Part of a small language model's weights.
Architecture: RMSNorm before each block, untied embeddings, normalized queries and keys.
Each number is 200 + 40 x the weight over the matrix's rms, rounded and kept within 0 to 999. Layers, rows and columns count from 0.

# layer 4 MLP down (transposed), 1536x384, rms 0.253, rows 329-400, columns 32-63
242,186,148,261,232,222,214,166,190,216,158,164,138,300,191,214,216,249,248,186,197,244,233,212,146,132,166,162,191,205,183,161
197,236,145,180,182,299,298,174,187,204,263,244,141,177,208,140,163,192,149,173,196,140,201,130,183,104,187,236,152,142,228,211
257,195,149,223,202,162,242,207,212,176,250,212,164,189,173,187,247,201,190,190,183,178,160,198,224,291,172,234,135,266,230,161
159,192,214,276,232,152,231,266,154,122,222,197,169,240,53,150,235,235,217,238,234,202,296,198,209,221,160,173,221,209,221,212
208,245,173,171,212,196,200,176,208,206,217,190,344,179,171,280,265,180,286,176,174,193,234,186,177,158,234,214,228,280,261,156
193,197,257,132,217,202,151,182,194,193,290,233,253,239,219,152,146,222,203,202,237,322,192,167,210,258,181,149,185,232,167,174
241,203,160,160,278,215,216,180,239,148,250,165,269,247,217,198,233,217,150,220,165,182,197,239,266,330,169,183,187,222,198,172
261,171,266,218,207,195,214,216,258,165,219,134,153,238,203,153,227,153,245,192,210,205,189,219,204,226,219,202,98,199,245,160
248,159,152,162,208,219,190,124,154,244,171,155,205,195,259,269,167,190,213,143,223,272,145,186,207,223,145,131,218,234,149,230
240,183,194,237,221,223,215,203,193,227,167,152,174,271,194,228,185,180,227,181,218,164,153,169,222,204,215,125,267,197,197,174
269,200,214,219,185,149,162,216,210,157,101,234,177,171,176,263,195,176,198,127,258,194,211,198,153,174,171,169,209,198,215,211
201,214,211,129,247,174,241,183,236,210,153,272,228,178,232,148,211,229,278,167,189,216,230,211,123,230,213,191,147,178,218,150
207,200,147,207,229,220,166,225,169,181,182,160,219,221,244,184,157,276,173,256,120,224,148,213,228,191,234,109,221,208,136,246
149,271,240,186,222,164,194,218,137,222,137,233,134,224,232,197,203,203,212,159,158,253,294,203,199,199,186,203,182,241,208,201
204,256,130,146,114,227,231,185,216,242,180,162,176,129,241,234,228,163,251,163,271,176,166,160,184,289,164,197,95,138,169,221
242,244,209,164,182,168,223,149,205,179,149,252,170,144,213,222,243,169,190,231,154,306,138,262,212,226,202,210,175,183,227,145
241,170,170,199,182,192,153,207,299,179,169,168,232,259,214,168,213,155,223,229,262,196,171,247,234,305,171,187,191,186,235,165
191,217,240,170,168,239,150,118,190,119,215,165,226,179,212,100,195,178,154,156,179,179,167,194,175,203,164,131,252,250,244,219
246,167,175,240,258,215,217,189,212,166,188,188,198,196,206,184,145,271,168,224,164,219,190,177,186,244,252,248,175,194,196,234
144,224,215,249,280,165,257,225,243,283,210,147,212,197,274,246,279,164,271,203,145,223,160,228,161,181,175,149,194,153,258,183
203,190,190,155,274,226,147,229,215,197,157,182,157,158,170,160,222,257,99,226,213,256,179,137,208,225,209,246,210,154,147,257
187,177,238,246,181,168,208,194,196,159,164,156,265,236,217,219,229,194,197,231,154,170,192,180,276,225,263,280,163,267,278,176
131,164,238,192,145,245,172,147,268,238,147,170,203,244,202,195,269,148,182,126,260,261,128,139,180,196,228,201,182,202,209,244
237,223,203,196,176,221,236,167,187,263,181,249,201,222,186,225,234,206,212,69,191,240,209,224,233,194,226,273,215,209,217,215
225,216,234,199,182,150,200,185,222,225,205,241,177,164,225,267,221,227,138,203,198,215,211,263,181,160,236,234,250,191,219,185
178,228,94,174,188,209,240,174,166,127,219,191,255,170,140,236,216,197,224,233,143,186,177,216,166,259,200,215,175,168,253,198
197,213,152,97,196,248,233,152,246,209,168,158,177,220,205,147,183,154,247,132,196,190,210,174,236,165,259,179,197,184,188,145
214,212,193,207,199,211,246,194,177,227,155,245,223,238,162,182,206,204,113,169,211,198,150,216,243,170,216,246,248,138,179,110
139,138,260,271,194,181,195,251,147,194,189,236,138,260,216,187,202,174,229,239,186,142,200,240,238,261,221,140,192,222,242,174
179,186,190,191,196,131,196,236,244,176,207,179,137,179,213,181,289,171,143,144,183,185,181,297,190,162,168,251,217,156,190,188
139,264,188,153,164,284,184,229,220,151,214,190,249,162,195,135,179,174,212,165,166,220,273,274,210,214,249,148,159,180,189,242
193,221,201,206,237,160,168,211,229,248,256,297,210,193,229,152,247,199,219,107,225,177,231,232,229,196,197,177,216,241,194,160
201,169,192,239,205,236,184,210,265,222,225,200,246,191,206,215,194,186,247,174,108,138,131,229,245,236,184,186,196,208,168,221
191,205,184,241,168,143,144,159,185,200,192,202,291,213,177,207,189,186,200,136,288,210,192,236,181,152,182,153,136,178,77,177
222,213,204,252,253,183,263,190,240,204,149,327,215,169,194,180,188,185,225,186,227,214,237,121,176,178,203,211,230,235,217,198
278,219,219,236,203,205,256,220,233,165,291,300,129,168,240,211,218,107,185,200,180,196,205,175,190,187,254,229,167,188,212,217
185,146,274,250,222,191,235,184,257,220,214,208,182,232,103,227,183,300,198,202,182,155,191,188,194,175,233,164,178,198,206,202
198,191,167,202,225,235,191,240,129,219,108,191,209,301,212,168,129,200,215,142,200,131,238,128,159,279,188,193,150,257,240,199
245,138,192,164,190,210,273,193,256,230,202,244,243,130,209,143,150,112,223,220,130,152,140,228,210,226,208,205,226,242,210,193
179,199,268,175,223,166,190,167,190,221,222,224,281,225,238,196,250,233,155,161,177,195,216,226,220,167,253,181,212,252,205,301
169,210,243,199,230,235,232,168,208,245,187,200,267,197,168,224,196,179,210,259,115,227,206,242,264,186,164,195,176,241,238,194
135,177,242,184,131,215,271,210,210,268,215,214,257,201,194,137,240,235,143,243,243,225,201,191,202,124,271,216,275,87,260,208
225,215,201,171,246,214,162,188,221,193,229,205,160,160,266,202,219,192,182,183,183,172,206,171,194,193,182,251,174,210,197,262
227,266,187,233,183,232,188,200,289,160,125,189,228,149,156,223,228,222,237,218,121,220,180,157,166,129,215,254,184,181,162,201
160,253,146,209,273,257,185,234,152,179,158,159,213,234,188,183,224,191,180,131,223,183,219,191,188,193,181,153,117,195,161,209
244,215,258,107,221,232,205,224,265,252,187,243,199,242,164,227,250,224,181,125,141,251,213,167,177,202,270,150,126,148,213,257
149,213,203,187,168,200,222,191,142,160,270,264,193,175,187,108,287,278,154,227,213,127,211,232,176,197,191,137,202,205,169,249
184,284,213,207,137,304,160,146,227,214,198,191,158,263,213,214,310,175,180,185,196,218,183,188,187,184,176,194,203,139,182,238
249,223,207,190,245,190,234,207,106,172,176,210,240,224,201,207,213,242,171,180,201,188,200,222,231,207,189,204,200,209,223,232
249,201,161,197,205,225,218,243,202,173,130,227,222,185,215,237,234,185,211,180,119,194,205,172,234,185,211,201,243,121,141,222
272,222,195,228,156,223,214,253,172,166,240,161,204,179,179,194,225,225,216,169,107,179,207,152,260,226,182,188,260,185,212,246
185,205,205,270,159,251,216,238,179,249,195,180,219,232,202,274,188,208,208,204,227,137,254,164,201,218,190,203,172,186,220,206
172,193,203,231,205,193,176,162,160,235,165,212,279,208,231,172,219,203,225,192,260,193,319,190,119,235,103,156,217,126,175,161
167,261,236,216,159,221,236,170,249,191,219,237,178,200,188,229,223,220,168,236,164,241,169,197,193,186,254,151,140,173,225,169
199,189,156,143,172,119,146,218,187,193,206,242,251,215,180,198,206,147,189,283,180,221,201,200,228,232,273,185,242,120,154,183
224,286,231,199,218,125,183,180,189,210,185,162,122,194,188,189,225,200,189,147,185,232,189,161,233,222,220,212,218,179,142,205
196,219,189,183,208,208,199,206,221,238,228,159,207,191,161,218,166,183,193,196,205,223,226,187,110,260,204,178,205,266,218,235
248,249,159,248,215,211,232,136,299,240,142,220,220,265,215,211,204,135,203,247,263,212,194,185,239,212,274,264,165,207,202,97
218,158,187,286,194,223,219,153,120,165,198,250,162,279,183,219,205,172,159,183,272,252,216,208,109,169,201,195,211,214,292,234
216,158,136,213,197,204,203,146,253,200,186,173,167,139,191,125,226,195,115,210,212,170,278,272,234,239,203,249,137,162,155,244
230,128,204,211,170,175,187,223,179,254,199,183,214,133,208,215,216,214,240,162,130,219,152,166,273,250,169,230,201,247,242,217
184,242,210,137,185,298,265,167,227,273,234,191,185,192,193,222,292,203,123,175,246,198,157,196,140,240,221,204,239,253,253,141
176,166,195,180,218,226,157,198,164,235,195,197,185,219,185,234,206,245,193,202,211,182,140,233,247,143,265,167,159,138,190,203
213,188,118,203,256,151,257,141,214,204,206,184,168,273,278,170,191,226,198,149,250,182,206,213,230,192,224,241,216,203,185,202
94,185,166,174,252,193,263,240,212,208,254,161,208,79,181,237,239,163,141,163,202,178,259,255,213,170,178,167,196,127,235,206
186,209,207,255,162,237,226,134,195,223,236,188,134,152,195,177,157,185,230,166,190,195,241,202,188,184,231,304,148,188,219,175
181,161,210,182,176,236,122,196,189,172,150,219,256,127,190,306,226,248,231,225,177,200,201,211,181,180,201,203,186,218,231,235
205,221,154,208,184,203,134,240,167,181,207,188,160,232,182,218,147,200,201,188,218,227,291,174,197,138,156,118,208,218,207,265
177,235,234,188,283,138,252,182,158,210,214,185,220,212,180,214,189,218,152,201,253,171,244,217,174,225,134,191,117,173,131,235
199,175,165,204,225,144,177,229,279,170,171,208,273,203,279,221,241,230,206,191,164,233,170,246,157,253,224,305,206,238,210,159
223,234,146,162,131,277,188,214,241,213,213,229,181,230,186,165,196,253,150,259,179,222,208,99,226,127,176,164,186,180,195,219
216,176,174,131,291,141,124,138,120,248,122,158,164,214,207,252,302,199,258,181,191,179,190,292,278,283,191,203,176,230,140,297
# layer 4 MLP gate, 1536x384, rms 0.257, rows 330-400, columns 32-63
150,226,207,175,189,205,263,195,200,222,175,147,216,201,127,133,227,145,220,142,187,244,262,243,133,230,206,175,231,222,244,158
270,188,169,204,272,222,200,151,185,222,220,248,108,228,206,193,201,172,244,189,173,236,210,173,240,165,215,186,213,147,112,195
179,228,166,211,217,186,183,243,176,189,220,257,194,201,187,196,207,155,183,221,182,277,228,245,154,203,267,214,203,171,170,216
180,252,259,306,224,205,303,175,221,218,207,163,158,199,213,175,188,235,229,160,248,167,258,197,206,174,214,207,205,159,201,219
228,183,276,218,222,169,176,174,124,246,213,192,256,246,192,119,149,254,226,244,127,136,214,197,228,252,243,198,218,219,130,155
152,196,156,237,203,193,141,236,210,242,244,280,217,181,205,171,157,127,247,197,224,254,158,308,213,204,168,303,166,175,204,171
260,235,158,199,236,123,234,209,192,194,195,162,244,204,193,215,197,199,216,186,207,252,166,231,202,199,217,168,225,259,220,114
212,182,179,212,191,201,203,170,146,237,153,182,213,193,260,183,263,116,220,145,205,283,174,209,242,211,140,251,230,237,172,148
228,226,220,185,184,161,127,186,188,150,205,179,202,196,270,209,178,191,203,211,277,161,176,167,217,173,197,152,179,289,180,192
269,206,152,163,250,185,191,178,208,186,122,122,127,153,225,227,205,169,182,208,235,273,211,152,194,265,194,226,179,201,158,224
157,180,198,200,162,150,262,217,163,186,256,185,220,189,262,260,138,186,120,213,215,152,239,262,185,170,214,128,214,206,224,183
165,198,209,219,220,123,197,262,234,190,241,192,231,175,208,185,239,212,137,203,245,145,241,235,116,172,210,218,230,208,195,198
238,231,188,216,219,234,200,180,203,165,172,188,192,180,167,335,207,214,147,208,222,107,217,166,235,122,198,181,173,166,160,238
163,206,164,186,158,195,222,192,171,191,273,125,220,174,241,223,154,218,216,155,229,183,163,179,220,250,288,214,269,140,182,204
255,232,180,185,238,115,217,259,142,200,314,291,212,232,190,210,209,248,199,226,197,243,189,280,183,227,239,230,152,223,223,201
199,216,232,238,216,231,173,229,210,205,195,225,230,166,242,199,196,220,218,199,207,203,238,170,178,208,269,203,157,213,195,254
172,211,150,207,107,169,260,253,210,221,236,121,197,234,201,231,198,223,271,259,211,176,217,265,214,152,160,257,214,163,220,159
222,176,188,194,127,147,197,212,187,193,141,208,142,187,204,169,206,185,152,225,229,213,186,215,212,209,160,183,266,253,234,188
215,291,195,256,196,128,225,149,237,125,233,165,178,326,270,233,235,184,130,223,159,203,218,223,181,182,277,196,265,244,235,214
144,217,200,195,173,216,210,237,128,243,260,205,119,195,208,197,171,207,261,257,192,181,198,263,193,182,278,193,166,222,120,176
243,155,224,161,173,119,128,185,190,198,203,178,208,204,269,254,226,224,198,181,225,229,177,182,208,236,171,220,176,234,191,149
186,184,196,237,148,191,235,168,178,180,177,238,234,260,212,266,178,202,253,174,137,169,189,203,211,210,120,198,150,229,141,188
179,144,227,158,168,245,174,152,187,95,182,225,250,213,206,165,157,258,187,202,161,205,248,216,220,206,167,174,264,214,214,181
213,207,243,335,228,227,131,229,148,222,181,150,164,219,182,218,214,211,212,235,227,127,209,167,231,211,200,255,150,226,195,225
258,183,248,122,252,183,122,175,153,198,215,212,196,201,227,163,166,168,182,229,163,197,225,56,230,264,205,184,179,224,256,205
229,240,134,214,207,221,259,252,142,258,211,261,172,158,303,235,214,130,246,233,147,184,191,173,216,211,169,270,205,225,86,210
229,189,235,206,197,218,206,164,161,152,156,172,163,219,223,301,127,163,225,247,203,252,228,209,213,196,210,154,166,254,194,237
213,168,202,173,195,257,224,226,199,177,175,200,197,171,162,158,219,152,171,104,176,229,188,178,211,206,195,136,212,149,210,253
183,169,153,229,177,127,205,237,226,227,217,158,185,221,289,191,206,149,211,224,217,200,228,240,276,197,181,259,229,242,211,227
180,122,194,199,199,205,121,290,198,199,146,200,170,174,228,278,212,188,135,261,187,179,137,125,174,148,236,159,239,201,276,187
123,190,177,105,234,235,238,199,158,157,249,227,194,206,220,219,181,208,149,168,180,209,213,262,205,141,155,189,223,159,161,202
192,142,246,124,206,217,249,285,193,203,215,239,222,156,230,180,180,245,265,295,130,191,184,267,185,218,250,206,221,198,114,169
175,157,213,191,253,191,217,204,218,192,221,146,169,223,185,263,249,240,196,187,110,329,208,252,200,163,142,147,196,168,142,248
260,186,178,247,239,203,192,178,259,209,123,209,235,219,259,227,177,182,196,242,167,161,226,169,245,183,209,184,216,186,221,220
203,192,215,240,225,145,195,226,115,168,175,144,169,160,156,179,180,238,174,254,152,253,171,244,215,168,233,244,212,182,186,211
228,95,103,213,177,135,218,254,173,190,201,245,226,197,190,224,246,176,181,155,155,313,216,303,135,178,196,141,153,253,209,249
198,111,185,189,221,173,237,231,130,198,192,237,123,187,133,278,212,162,198,222,159,173,184,163,192,190,171,174,239,233,197,190
255,122,196,190,237,238,206,143,161,191,200,249,207,278,229,195,255,187,190,213,155,205,152,170,218,207,173,169,180,216,82,233
240,158,225,217,192,233,210,180,160,182,133,226,181,195,204,156,220,229,186,207,283,149,152,226,228,213,167,174,204,172,228,252
144,145,184,154,185,164,220,181,252,105,239,242,244,199,237,168,212,202,194,223,179,184,200,153,120,189,206,167,192,206,201,219
215,183,196,193,191,135,208,143,96,230,234,152,221,223,221,196,201,188,175,166,222,192,169,287,196,219,187,227,195,140,236,163
192,168,200,243,208,175,188,177,155,199,236,177,183,217,131,178,151,207,263,214,182,256,136,205,151,206,279,317,206,267,176,147
232,290,240,256,238,233,224,219,196,196,204,189,216,117,214,228,209,253,221,151,236,245,171,209,177,270,263,252,296,176,238,133
174,209,189,218,232,243,199,164,183,176,119,198,227,211,133,180,262,186,171,207,217,201,179,239,209,198,177,199,205,188,198,215
242,159,224,233,227,225,279,122,198,226,278,115,152,179,183,144,225,204,200,234,200,167,291,148,178,202,173,232,268,163,189,184
111,182,208,188,269,203,223,240,241,243,280,216,164,184,187,254,228,162,216,169,266,225,232,240,212,174,277,201,200,156,238,217
194,114,255,174,176,179,207,266,182,217,184,140,221,229,198,170,280,168,161,215,165,145,228,173,213,245,155,121,268,138,190,256
127,149,211,190,175,207,190,250,142,176,197,204,225,149,152,212,180,170,216,232,101,277,236,242,199,174,124,152,124,253,168,196
196,219,131,176,170,256,205,165,199,250,195,238,189,200,237,265,205,159,177,185,207,223,146,193,199,189,149,164,251,244,175,201
184,232,214,224,233,144,171,289,225,152,151,227,242,169,283,223,206,166,212,246,174,185,167,226,215,195,144,287,160,166,156,225
272,203,172,241,172,173,183,238,103,195,214,169,190,231,275,198,213,198,246,232,202,268,192,259,211,220,128,246,218,316,177,286
208,154,213,180,147,232,182,235,187,110,220,236,206,197,188,243,143,127,245,110,237,249,203,218,230,194,277,153,241,224,180,260
182,266,222,191,282,154,223,158,196,207,225,220,162,183,160,168,206,213,222,149,214,231,177,284,181,219,202,260,196,277,199,186
172,222,262,171,198,116,255,153,207,234,167,226,240,221,252,164,263,241,224,211,203,216,197,127,125,216,220,174,202,166,205,142
195,117,153,261,188,188,129,126,278,147,196,197,199,215,204,221,216,136,154,163,135,255,179,214,168,149,200,186,236,235,210,202
234,200,152,192,228,153,115,191,156,222,224,168,192,222,149,152,286,169,228,225,182,211,246,240,193,185,217,244,181,257,163,160
212,237,235,204,126,107,188,173,260,219,176,184,165,199,234,159,175,252,231,232,206,184,157,216,136,194,158,226,156,254,152,196
195,221,182,165,138,157,176,213,165,227,178,184,224,186,121,178,237,313,221,228,209,188,280,183,172,209,240,205,203,207,216,220
139,230,181,175,202,124,289,205,102,235,149,239,190,159,162,147,187,168,184,156,269,196,239,156,195,198,207,270,247,179,157,252
220,157,230,216,159,159,197,195,204,176,205,220,235,174,226,223,156,201,205,236,193,209,165,151,185,185,214,221,196,221,269,178
276,213,154,218,214,218,288,171,221,196,175,236,183,292,217,221,218,190,199,196,226,240,245,167,243,192,169,196,199,199,135,219
202,133,167,187,253,209,143,267,280,277,167,273,230,225,196,154,197,248,218,193,213,169,216,216,175,193,196,260,201,261,197,189
112,207,206,152,221,185,192,222,265,194,245,141,303,210,128,198,206,197,209,107,184,254,228,180,172,185,137,156,206,230,177,287
168,168,261,304,177,168,168,255,161,177,212,200,253,196,226,185,149,225,239,231,190,166,183,220,103,198,143,199,187,183,186,118
156,140,215,118,202,236,211,141,197,231,164,108,268,201,195,204,155,298,212,210,124,225,297,204,101,184,208,215,253,216,229,158
242,220,187,211,189,170,162,171,136,56,162,260,206,246,206,279,194,180,211,120,229,225,190,99,195,180,134,128,186,148,216,158
207,169,209,121,218,234,171,234,120,148,277,211,141,259,172,290,178,253,217,185,112,150,170,224,178,181,182,187,177,219,227,196
142,217,281,167,184,274,157,200,159,203,201,189,298,167,169,256,168,153,268,193,266,167,206,169,183,273,154,160,247,203,220,110
183,203,193,214,153,230,253,196,281,222,194,247,211,169,173,197,198,183,217,223,245,278,240,201,168,169,240,203,173,176,210,194
174,224,232,183,205,269,263,174,220,219,193,167,216,210,164,216,178,201,152,215,262,220,289,211,192,163,126,250,230,187,210,311
168,201,203,195,130,216,224,235,238,126,137,155,198,174,184,156,198,176,172,241,170,234,314,139,178,150,145,150,183,162,109,227
# layer 4 MLP up, 1536x384, rms 0.267, rows 330-400, columns 32-63
188,226,183,225,167,141,212,333,204,165,201,256,163,143,176,145,195,156,193,224,190,236,165,130,211,161,263,287,193,151,178,221
224,222,231,170,212,157,244,169,196,257,141,236,247,119,148,177,265,320,195,194,222,224,165,179,186,189,224,181,192,233,224,179
203,164,199,204,275,161,211,176,192,228,213,158,183,238,182,75,212,198,244,207,181,189,195,179,215,201,147,178,145,186,265,181
188,183,270,204,242,163,232,236,160,226,206,230,182,241,186,163,209,167,209,156,228,247,219,140,268,178,285,181,244,158,238,235
227,156,224,205,195,185,203,214,154,206,234,250,219,204,202,138,143,220,187,208,209,199,174,273,183,198,197,200,232,262,179,199
191,157,241,216,199,193,161,228,225,169,198,184,233,157,189,172,213,80,213,182,160,244,184,275,277,239,164,145,196,202,208,172
188,219,227,114,183,243,247,110,219,225,238,250,234,178,209,227,197,189,217,207,232,193,234,159,158,169,176,157,161,217,212,187
220,248,210,226,178,250,142,131,227,281,248,156,183,176,165,222,243,179,199,193,160,169,213,193,104,200,165,268,221,226,206,225
253,155,161,227,241,187,201,162,213,197,219,100,228,220,288,229,166,161,168,200,253,171,162,193,235,150,125,171,178,226,190,296
231,179,181,244,254,218,160,229,218,256,297,226,205,202,229,132,221,140,248,210,155,177,172,191,242,188,209,180,207,162,190,225
167,192,216,151,224,188,177,197,205,274,208,185,244,226,162,223,220,163,213,200,82,229,251,171,203,172,271,220,196,189,271,149
262,170,155,186,213,193,243,159,175,218,258,207,201,139,181,216,193,190,169,232,237,230,219,165,122,194,219,219,212,177,194,160
241,310,163,237,204,97,293,208,165,118,210,276,273,224,202,191,179,226,171,109,163,162,190,209,219,174,170,229,177,193,232,241
162,189,196,182,201,263,164,180,161,272,203,216,214,195,266,193,137,254,212,229,202,184,200,237,229,211,180,133,240,139,186,218
166,276,216,139,273,137,212,220,200,180,260,186,257,281,221,229,117,177,194,256,184,261,150,216,132,234,180,157,151,129,255,209
183,214,198,227,169,146,282,203,225,180,215,127,182,192,238,168,181,125,223,212,163,193,137,168,193,241,158,214,225,259,224,160
208,199,186,156,294,164,187,211,179,197,214,177,140,167,244,219,166,233,178,196,182,107,188,242,164,194,226,314,212,182,254,165
224,248,208,212,164,149,196,238,203,236,227,170,215,272,196,186,170,168,210,234,197,204,190,215,163,201,182,230,163,283,223,125
136,217,169,211,211,222,212,171,226,199,139,201,195,228,186,144,144,184,241,270,255,225,261,173,191,197,247,186,241,260,208,243
181,207,210,179,266,160,216,166,222,256,182,211,186,245,224,176,167,191,81,120,202,226,203,136,235,180,88,193,190,142,236,144
210,221,179,147,230,237,178,187,190,256,183,242,281,155,232,268,238,197,171,220,214,215,252,250,213,176,199,193,203,196,228,240
194,200,267,212,191,166,206,154,228,257,198,201,147,218,157,168,240,161,138,225,151,227,197,242,220,186,242,209,225,171,255,237
143,209,169,134,158,207,198,187,172,202,231,248,211,211,217,175,275,137,213,275,172,133,155,161,225,183,153,225,213,151,160,230
225,247,120,218,231,188,184,181,234,174,205,215,213,220,180,173,208,228,274,200,140,176,225,112,190,288,225,194,181,200,155,195
242,231,211,140,236,230,185,194,196,203,223,212,222,185,193,174,181,175,209,176,122,214,183,240,149,154,165,183,186,254,264,173
261,158,206,249,151,260,279,168,264,255,195,109,263,201,124,288,181,298,203,242,191,198,173,200,278,227,239,211,176,206,193,247
163,120,206,196,167,191,175,305,186,252,228,274,196,256,175,170,185,204,164,190,190,222,227,237,244,203,113,265,221,187,177,264
221,241,247,165,256,175,158,239,214,239,158,161,242,214,135,244,76,258,240,211,226,202,137,241,247,180,289,162,156,205,279,170
187,220,267,221,174,145,122,225,204,256,207,183,123,142,226,166,199,100,253,213,245,110,308,251,205,205,147,246,187,144,184,196
151,226,226,194,199,246,193,132,154,160,153,216,180,260,233,148,202,185,156,209,229,152,278,176,216,273,202,190,159,242,185,237
179,249,175,220,118,199,220,183,267,223,297,232,169,199,238,162,207,229,221,154,198,151,132,199,220,243,265,210,258,231,188,248
206,274,204,191,254,194,173,227,217,215,212,153,195,234,251,213,199,176,183,185,132,202,255,256,163,179,180,228,176,220,205,281
202,245,310,295,198,151,226,209,162,224,238,195,127,169,205,131,216,150,224,208,144,139,207,218,178,261,247,150,163,199,224,219
243,211,229,235,216,274,166,148,194,209,208,158,185,170,209,179,190,223,207,169,237,189,162,215,142,196,211,152,211,219,238,187
232,143,165,181,235,169,220,201,201,190,169,159,207,223,155,212,126,225,217,151,179,231,193,126,198,298,227,282,184,225,190,219
218,175,174,234,243,194,171,211,173,245,250,141,196,180,159,247,280,165,229,191,253,185,131,195,185,226,214,159,162,133,202,160
188,75,199,202,168,213,120,215,230,270,165,185,165,241,166,250,201,213,184,229,231,129,201,286,199,165,170,184,242,181,193,213
92,229,245,179,197,177,317,178,185,133,210,239,207,191,244,233,152,261,202,200,227,165,194,206,182,153,239,240,276,223,232,156
233,164,188,192,233,180,198,234,190,244,174,213,163,175,171,130,183,203,241,157,174,147,104,239,220,263,216,202,199,165,164,150
181,244,186,127,163,248,148,195,151,219,280,159,219,164,194,213,161,185,210,164,177,133,219,129,196,189,151,271,256,205,190,192
207,182,193,244,289,235,191,277,165,190,192,215,192,179,184,215,199,226,118,215,282,262,238,147,191,228,199,205,168,174,189,202
160,222,207,225,150,201,182,207,186,251,280,183,241,171,93,209,199,200,132,213,187,220,212,197,146,195,157,214,208,221,133,186
188,264,179,251,213,187,184,148,154,241,167,223,183,171,196,232,179,166,187,132,179,194,250,156,265,136,180,200,119,194,233,137
180,216,139,213,188,216,219,269,250,192,203,207,243,235,209,233,179,186,175,118,226,201,181,182,142,149,223,208,166,186,158,172
236,207,171,175,151,169,191,242,254,189,161,275,174,174,239,199,206,137,192,213,187,216,208,203,253,118,199,162,179,168,162,274
133,248,203,127,185,173,186,174,262,186,211,227,196,228,219,207,213,150,305,204,215,161,194,171,181,174,193,205,262,169,203,273
193,160,188,232,140,210,219,176,183,121,186,199,212,305,153,178,244,147,218,206,188,147,225,207,146,228,230,156,238,245,162,173
168,245,134,242,251,165,211,247,168,270,180,231,226,234,182,365,249,200,219,247,271,154,127,212,145,163,279,117,163,229,206,181
236,188,220,117,182,139,209,207,206,247,168,225,221,228,157,226,196,159,235,215,260,208,180,172,215,240,243,237,190,233,204,155
230,171,139,198,204,249,143,245,172,188,141,156,134,251,161,134,168,154,195,204,245,141,149,169,203,224,190,210,168,197,107,283
150,184,191,260,155,234,225,175,186,179,213,293,213,207,140,177,158,186,137,214,175,179,147,213,260,221,224,208,204,223,180,159
188,194,151,233,230,212,206,214,190,260,197,155,265,148,232,160,193,251,248,204,180,160,221,278,201,181,127,243,116,166,212,226
214,191,129,235,233,139,193,235,101,224,220,160,218,221,120,178,240,207,119,233,211,182,236,163,112,200,175,181,179,254,214,146
218,174,263,202,165,258,206,204,236,162,144,189,223,170,234,274,162,243,148,199,148,153,173,215,179,199,126,227,205,105,238,223
186,165,230,204,168,236,160,241,212,166,213,163,187,213,223,190,193,148,100,219,163,209,207,172,237,220,209,274,236,243,169,220
116,281,211,227,194,210,237,186,171,219,123,213,252,232,200,219,156,144,179,236,189,237,155,180,194,177,240,191,162,126,117,204
215,117,200,287,212,216,189,199,202,234,146,145,207,210,163,184,193,226,251,166,212,200,219,166,232,176,275,127,204,197,159,268
198,179,230,199,221,169,234,211,189,298,177,234,254,250,174,177,217,202,130,252,148,125,142,184,171,174,208,214,151,225,177,161
181,227,190,240,138,204,202,201,171,150,186,301,226,225,237,165,211,173,290,189,250,200,216,203,206,227,142,197,203,197,307,191
150,174,203,141,196,261,188,190,261,200,143,237,239,169,218,239,176,185,153,199,196,181,193,149,159,193,228,218,171,190,184,243
200,220,235,202,185,144,240,225,215,178,171,159,143,179,146,174,137,213,138,216,220,189,215,257,189,240,234,143,205,168,166,257
207,191,205,179,197,195,209,250,212,236,187,235,201,230,177,158,172,239,208,192,193,212,172,226,180,247,143,243,165,147,175,192
213,234,272,194,153,272,224,256,253,246,239,134,242,213,163,228,183,248,186,186,165,214,211,178,185,249,145,209,174,196,313,242
196,215,171,198,314,312,175,208,231,208,228,224,214,256,174,146,156,177,231,160,173,252,183,198,189,113,153,211,179,150,196,224
241,174,244,142,232,174,276,198,176,132,234,185,231,120,252,246,237,231,169,219,136,183,285,191,179,185,158,213,239,225,245,108
202,188,199,210,114,203,192,172,166,193,218,250,142,163,171,103,237,252,165,153,266,217,159,209,190,246,237,316,197,205,137,159
207,205,204,188,192,127,123,273,193,219,185,215,219,204,172,269,214,165,176,183,152,177,184,247,159,293,202,189,201,115,233,270
162,189,151,201,218,248,255,191,302,193,116,217,258,259,212,177,170,177,185,281,220,213,165,245,200,281,166,209,226,252,217,281
185,172,225,231,206,240,170,299,231,239,171,302,195,209,188,196,201,217,252,159,171,161,196,103,348,172,227,167,223,156,177,241
191,277,181,210,197,155,158,235,250,155,230,170,116,181,187,221,154,225,247,208,194,179,184,198,225,205,242,291,177,252,159,217
153,227,199,167,204,230,146,164,243,254,184,169,233,191,186,332,229,231,179,162,109,234,154,113,235,182,262,144,263,198,236,214